Weights of a small GPT-style language model, trained from scratch on English Wikipedia: MLP 256 SwiGLU.
Each number is 128 + 32 x the weight over its row's rms, rounded and kept within 0 to 255. Layers, rows and columns count from 0. Numbers have three digits each. The size before them is the row's rms in percent of the matrix's.

# layer 2 MLP up, 256x96, rms 0.088, rows 7-29, columns 0-95
101:146130117121162121155127140154146175136095165177191099138133130178164158153138102132174115079109060161088177175081142096098118119171153078130169081099138146147110090107115159110101158175109103128157200131153118160181143146104158190104167104129194086193139135127110066123117164138140113141
095:100114121142150213134101136156092113111104137067131129143121141199124112084159121176103117069152194127137140147144194091104061171115128136186121147104082174114077150129100101140111105127089168183105141143179155116128120131154129228128112151155158103107099129114131091151177126089128114087
098:146131112118212154072097143105142196112100146132161209150191083173141112097117122132124128134140141065148116132101100117135169121193132162116149106096085115117172152152211104174103115083078110127175140136108109173184172139151147091145094096117110135120110172094165131109125129088106167109
104:174105188125141048128135182157161161095149132119204151228130141125117179157136096124097141137125128178127138084122103127171112164126147118126087149103106125070179104148151124163155150138113123129133151126118189151130143145078143193063132074161103169153159142150108127167156121106076109166
099:076120131179164100125129186139127183121180141108179141087142147164208072099149131122128072087169093120173124103175132092111134089091115139084119166133133097164107139071156170143139117157117155142104159095134139166153116170196125170101106126119126168149105111141094143158044118163082139163
098:195133113157131111103137136234127111073148144080133134129150104139152130056144093140216106138134146152052089112110152103142176113102118115159107156122121119130115125141172147124123065100132128172077160096103113170120117094155059188128144141088109157181128110191107157089113136128140122145
096:182093114118098157126111134126139139117105114132154162111141148142128089144122093140170053103150114180124175132170140148161128080138147161154034095090166134106115160177144155134145144156109147124190167133115128175156074131133109087163155125097094201158083157149118127183204100168171178140
092:116085111068152100134156116143145108120144121152102144153122142115218085111119102172102116131102178088092103128152123158068166168097146135099117153175130094107143147150135087121207080065154165108116180102099154123112130093068085135112192100154132116111122177185125154171083182134134091143
104:092123182115119128105129108126175134131150143079153136114094105093076089091138128167111087113179106148106082090143138135085062146091080168157166141108116115140100197156123140101129073127145112127088125103132146140137152144148137138093141205093114059162201142122203081102119177182145105093
097:077117119140142109138109102090116163107137102110127167143191105146197092102122104098074111102188154123075143089134124114156157137090086171166134031109136178130130105099145163148132130084157162201114130156136140114129175160184140105090110105164181138134137162143135142133175047145097089130
100:144081078032104134137127146163154089043150155203108097129151093114108139120135155132141140078205132088120124113165091119104112099174131115130129146074112121107107185130068169162154178104169171142162118053170132131148103062097124140106084134138110137117124147131120160115133113160107119136
100:086107126104101100136159096112134121115101243066144043166140082128099109148112152116070157142077101104137123134145155082097144123085145092122159134124104151174166125175142150164141197126125167095068140157174115119111163135151120075116152131117148143120182120094146128120111077103129155191
101:095090209161115096097118131107119104180148067141170172163160116183171138116113059154126143167084118099094142133126165148147178111165132161134139139119143146117087149122191184118088086133138081192132136131106167129157165101209137147189096171159138151114159141081087148157141134126110130127
105:047093080083136150117176166121105136113172119146138183130145170108149085100090140135139091121142153076104089141165106072112108097162158146089132120105059096092117171108096202119138129138158151080111166200086090163138124160193104137146174143128094086143098151132160117136152140145084102149
098:100147123171117109105139152123091100077171202132139142113075053139109135092112090142139098137122127116117177119075113147164100136127184159157150064123176093130123140108170096187124102107120095125118111102091191052109111125171058144118154161114137101144052117150144101089144142196145133137
097:091145134117115145130124172169145175119156155126072103072117135100100109167183117140095144132171193100187170082132101102147072164159030101129060096087077145154137141148178127121079125195081159145130124133170110146155143110106103134169108119152125119087154132083099134128161143098131127171
108:103143142105114119122098155157107165183050207145104168133115116115113178148121056149138181152152122162119093052116142117118109189131166111168157157088128080135091133122098120117167154133163141086156145125114102107126046121104117075144142094166133111164133181140108147125093173070090096105
099:071169133164128134134142188146099176097119130112147171102147125114104157129126122090117137140185146141085127194147153084121099187092139081129168145121069138147098153175117138135160149138142145119102125172137102085125088176192090135124141154155076176118191061129103131190124130158083205153
104:151127129138113193148153139097135113086096060119131171153134127122133157106172084102095141146117126175138054070180155105143120188134115125127137107161085161090124091101147139113101081133086106087146174140155148111102090144060096150106130179179127170138145135112099066059211121105133145153
098:148152191112098109145175077197086148131119111110143129083142156128170069142085085154101136091147152125096113160102113192139047152107163074172105123169163091125096127135127156129175122163124123144114153091140104107088133132110186167147139128143140146171183179119087089125091181183108121092
103:131083135156114077071113157139136169132130144148170095138113118082168121171178113123099183146128116148087091129107176145039194113049144136160178122118175121084114158134129092162162128059107174104077130135157172137082121140098112161140110061093130153146141146122123136134066151159116148127
097:135165141087126165130100159186137177113090059120181117131118103114148163126093129231101163103094170092142156181103167100073102168108132082080136130116165160176147103124160134146148106137129093126083145116109157188169123139144109146176086149078151196095110135137092120131109155152131152171
106:137160164122140152111095127195166142150168094094155123117109140138106151128109149131099097114081166155102124148100136159105208151127092081178190139169118137151133145090183149124129130140122167100131033144151067195122157184168107185117130132113093148149120178181131074156102110143116151179
# layer 2 MLP down (transposed), 256x96, rms 0.0802, rows 7-29, columns 0-95
106:161077152167144136084160129139101112104143131152091134111076100068093094135162101128151140145112130106129143064088146184141117108073129151074095093112087121203131108166114189133136134164167190097138089138082134150119163099124106113058107112154187072165095084195098146126107141123154107135
098:155161191166151116170121128121175089083193137137154102112140192106137165138079132101124126155099151202142182116131136102122054130136079136135148138136161121101087136122159148145129165176152073187147063086216115138125131105157120092194151142169159138121126138070101150134135110150147134138
101:090124132138094124144202153124135090131093130101103077106145078103107189112170073120143146195106138153125155108114142155148068076144099127074131119086118184142161078139155122126140113111141102172114100120113153168177155170200153178126102099096198099153123127132116168098073079158156098112
104:138080143175099103154158169121091124071127193060141079125026177149128057182165147082124164154132144125130120147154134108128177163164141104064121152094122146114139129155180137186046081120122111167099138157155134156131117127157148090150150160150159130112141148124112128105092151115143122145
102:142140162127189153111168161105097138157115133088134110135106160165128116118132120114137111140060140113179118149140112164091151145114096082093130176059096089180151133069107140162101159172082096144123162171141173150117127132109158160171116097134106118155194102051151102125089167080144223132
097:086134074178141147092099137129108129109111146086142128141102169155144167145118133130100128091128133192176070127121124138063161076151071109129122149153117135060123103105125105095179160127152130169078106119120141117097101155114122086133157175080172086148200129113116169190187108207125164107
099:152140138123074122039172164107122098104120110161148113124104135157128160096159120152100114104079180150158105075112185099183144140101084136100149141109114112174131145151109121164073132202128138129129077096227124131108134062098118111117088132110129118079143136119098177197138173084130113130
096:077084176127136139144123163159097099175130144113184119098108129153134130162162118134069137141086132138119114145143173151073158133067166139083110135156155098060093117109175108102075133061095165161129104111173127125092183110067140146134120122149129093148128080078077194162145090108181125169
102:113127151148137149169137109204136116181133147196172150192146074202078118097159088148123135127065077081160115163062081119121138123130146077143139122126121073088114121117225152151100125168131123147168140100120127124191170089140126133131143152144117135135152167154116107135141119092164133087
099:164117160151139108071130162119146131129137151162112061077152086101092090130116139099141148126073129109122079073110052055092142119158176151140149146157140077119093174172131149085186172123070145112096091127160155127153117073088168129135105082148077126105143086100149176149126143143135132080
099:159118058136121143115150096151131169161145164108148178150138123148123155122068143099017168145098186109167148157118146105076151193099130129090116155123129127103123099093119132143176068152172079146119135148108166132152126060108130063138142104164162123108112141149109161106118160197185107114
104:152188105142158122157172185104154123157058155159138122111134104105100136043174139099076102048072171134117122161139131102132118167112126142139088151124087157156107129071140172118145135139124177124118149129170157101166135126156140070110158078058114113177067101141161080095124141109150117129
102:104128131136130110079152174053110132134188140135105154130168159152116171106201108154061094175133147110092158150190140166125121092157121130113087124116154132150189150138103048158105165180090137116156116115132144132174116145149118144075146119103091198099179079133152124157103123126157061114
101:130131091141168160128137105115179109125139148146135107090091124189169127114157131099117064178137119125124134063130117111186120094128157148108088158159138145181024072127108115058146119180140196107153154074141072100101059120124129139125085105140122102107108080124116134094090099095143138161
096:108119135110129115128114194169106128086062165112149133133098153152192132155168150168129096181172069163117078145085171120173129193079109116145098164164105161183114155163125172126111151100068171175174141082111145105100155123117123167135160118092097158145140131098091092107111151133166085174
099:082101128111123177163155124163170135114167150093128113149126165187084113059086144152149137139141151118145153135058154119162080125085150093085145179130139174105103162185149120143208094152168120118146138111157164112158107171150128171117139134093145121154126155078105134172104163172132117026
102:103149107099096068167151177152115135102135179096165096125087125101077100114123082200125143061095120146113127126119143141112133190083170125141158135136188092130118163149174079111129113088170161116132136132139114118128160090132142111113110126106163104054154168178150125141103114038074122193
097:126133095115136157087048107150109150123155164116116161073123161065092123172141116171127141163171137122108166096140077161135105113114080138211112118162184155063109108124174106135103086071136150051112187111119112115167131136142125165104082123132114057103158163118123103118139171107149093107
105:164106101071167136104174140158151136164152164143105090087156163160167121140058132109126093170097165080139086127107106133118112114140060134095108129106070121117116115135129158103181109108153098178110125139109135112081103121122247146145122113179105155114144080183061168146164104141134089125
096:106068169152122142115115160143126165099114153139131115159114088121099084141144166113130144191066137075101097115114159114084094150136131149177159125106086160059068067168153158164128142136042121150158081178118145134174100145109090140109068107117127118131085128162158153092134171107103121200
111:172134167061113129095107131117143113149070086126180092111151167156166137121137079119041060141107163117101090121123117164107095188092144148118147107056099133120097140176107147111162130125163115134145193106111112134108185183116123117129139097139042135142108145135147165140078093154164174148
098:096154148130122127094135116136102184194140109153179137076143087129092111105108103174151167166135108163111044153095131121131105085156110166140129121120084067169155165093124093127133093190085152054113084101115114199072143132122142127137124119156137048156137114126158139097101121169081143164
096:093160096086099108087107130153049166104168148103102135133056107170151146158102088140151088150126117098089162180069119182130125186110158163165119144134141186109095105125104059139162189159092134124130121142181097112165102182099111141201115086109111124106139146115083133131173128109128153125
# layer 2 MLP gate, 256x96, rms 0.0889, rows 8-29, columns 0-95
097:158103105098109152188152112097133140124150107114147165107175092154134113147124111093122140112098119138079140087093120099135193088099112051088156161142103123177150131142116159126161122146130099164217162111206098124156093153132061142200072120098109100085162089126116149108177154086162138153
099:075136096111126105095170093093110084109110142141124123124103095076065156055116125116099124181090138176144097119094162151144120085148115091158077164137185171113102103117101133166198139120190140158116122121129107138122096148118123108078106130111118118155089094205086171109169079211122140120
097:114134125153105126118119163103125125050081146161151151110110187160121154163194109127127147126109114119226133172050172118129191103140123086133124166152091087080153179164145135128149138116136075103138141129147120169207141178094114150131132145062153150117092114117140159128174168171124126096
092:159090112147107157141104180137139165133053099153153079089099126108055127211146113110109125178136128140123148101190133103130105086175128089164109191058099100153176178117144136165106132115112174178140123111143126171135202118110099155141087179104106081131082129131162150153138142133147114117
102:106127150156066140224141117084122130114188105081151116174122139167111092138143093103094126165137089113148193120131129171131061173149098192099161092119163106157167175088140119129137143085153161116140140145153122101128165158098132114140164153081123142116161085169118069072053104113114125132
099:112129120118130087090153117116136086150114207184153142175121110106145132130148170157082105147189081184192154138134130116115135116145108091142170083163141196145126072086121176138141153059171132105113138152154168159082170134117129138157106127140121139159107209145075111074138111080180130131
097:127147085150071113135169148045146068110162107158112150119162108156143042094099167135146161147139129112091118135117179084129134149173096122173129106136101182145150137124166155136173129155116142125130096135130151111174101132167109203172126139100128193186107103176145111081169090069087140108
099:131083111112107060140113074117094179111090127089109093128122079163094104128099174114100113138106117101082117071178095129159111081180191129105183163144132128066169137133063060178158141153153074090135143111127107099073076102115144112106142146125097102118148130059101122140151113105112145135
098:133096084142120133184120155123109121142112168116150149147098147173160158159090132151146158148172099110060088105105144147149160090130135138129136154089115148140115104104097161078122133126139146161121212142085139120086102155214196171101118089097085072178170097213151086133133112103150152171
102:138103163131082140045180136067105118132142161109090116065077124100063169160153129127122129130141111132099136126110158123137091142161097132138149081105108086109139174129126146116187152121167205139118194071178156160106089110128065123143138069172140147146055127108090156114104136102107109135
106:075065060128139098118133074115106176135113098041159157148132132082146175094103143070106102119144185121092144136173143113155155139137142151120111110148146104087115075133159107108134120133092103094091107141064123133048180098119159179142136117089102176111125141071132119099148065130109116088
098:127180104108152167080147097106118157088085148149132140064099126116152132041155169122148117172131171045145122126180130116104078139078127146125100139096167120146180089165116092179117156133161128151152086113133108146120131095104142128109093184135133143080212114151152135144058161136154093169
102:108152100127129125197120119151140130218201154142103170092109176158136120128127130162070155096111145112111177072123159158135082113143061087140115151167133117118153207112103082115164094172128129100150165130163121131150152110159135108115151171060133151163187113158141142139148172163111081087
102:098137135155167142178101179111126132132170069094088091110116109070159150122121119143144074138128126085153112082114166207116124161132162071152118137160112115142128088054142120171099132157136149105112102200138089140151151113131091194125080177099187128131076125176108107131157066129129108082
096:083075137085077193172168154130113166147134123113129156124147178172065147112117165088176071154138115176113194157102087176120159121148169126174097144143043127138122138177127154108135127170127115085122139142127185151118089134153135147188113089139163119126142192088133124090104086103134112146
101:119110101166094107083165071075121110118117084107146195220193109160073099153154141089119046103108122164128146132105118160110154080155126078152142138123099141115087098158081121104165114095140104130106140132189121156091089121182113144158133101134163185085120074131146116111130121125142179118
099:101105134147090143135048095095137157120139141139133114101125137049075158084135200092104105164106071128089135167163173189134158123145141154152117112145169149116075154104121139187105151082121173073116090121152140094172115073132073117143101103127095160061133159126111159077131158105143095130
099:180150124163160081193161124166146118123135110093092120115126118146134181093148110158172112214159144129150122152119125149096103160104140064126113166147161177190130156133107135145096154161137110164106090152141192104205105115084130090138177092117110157129148049094082169153170120103119085133
095:134109165101152111164164134145056106109129150138155101103113101146118149093102175119088117120130164076125153069073199149104126156094159158135086118135103129165073133135167143122090134155160088093144101125124152159042080166107143135158137064178175147191211093124138113127128081136138123151
105:119139097144122086123157039154137117065126110114106168127121100087148051148156110158148148151182116116118115081156167191059122108153118092201133146156116091100126162113148174188143100146094096139143106124108143156120129116126176124129102104192206161053152130133112147141144095095109143125
105:133204102126130177107104134113145161156132066130147115115151210140168165111109102095137196111122169181101122161118161122130145146170120131154096149113141066124077151088143212144112083086120105164127131140114112149178125137147086165113108112137080160159126128116148129112077056116112198180
097:105097145122182135123093104071103105129097061086111121112126141129134105099088152127152111150108170162161190179122214133108181100088168116143114118088135134131147117183080104181187115122124139140163121170094100132080099145201134152178169157085153126150184117179096128104155097120116128090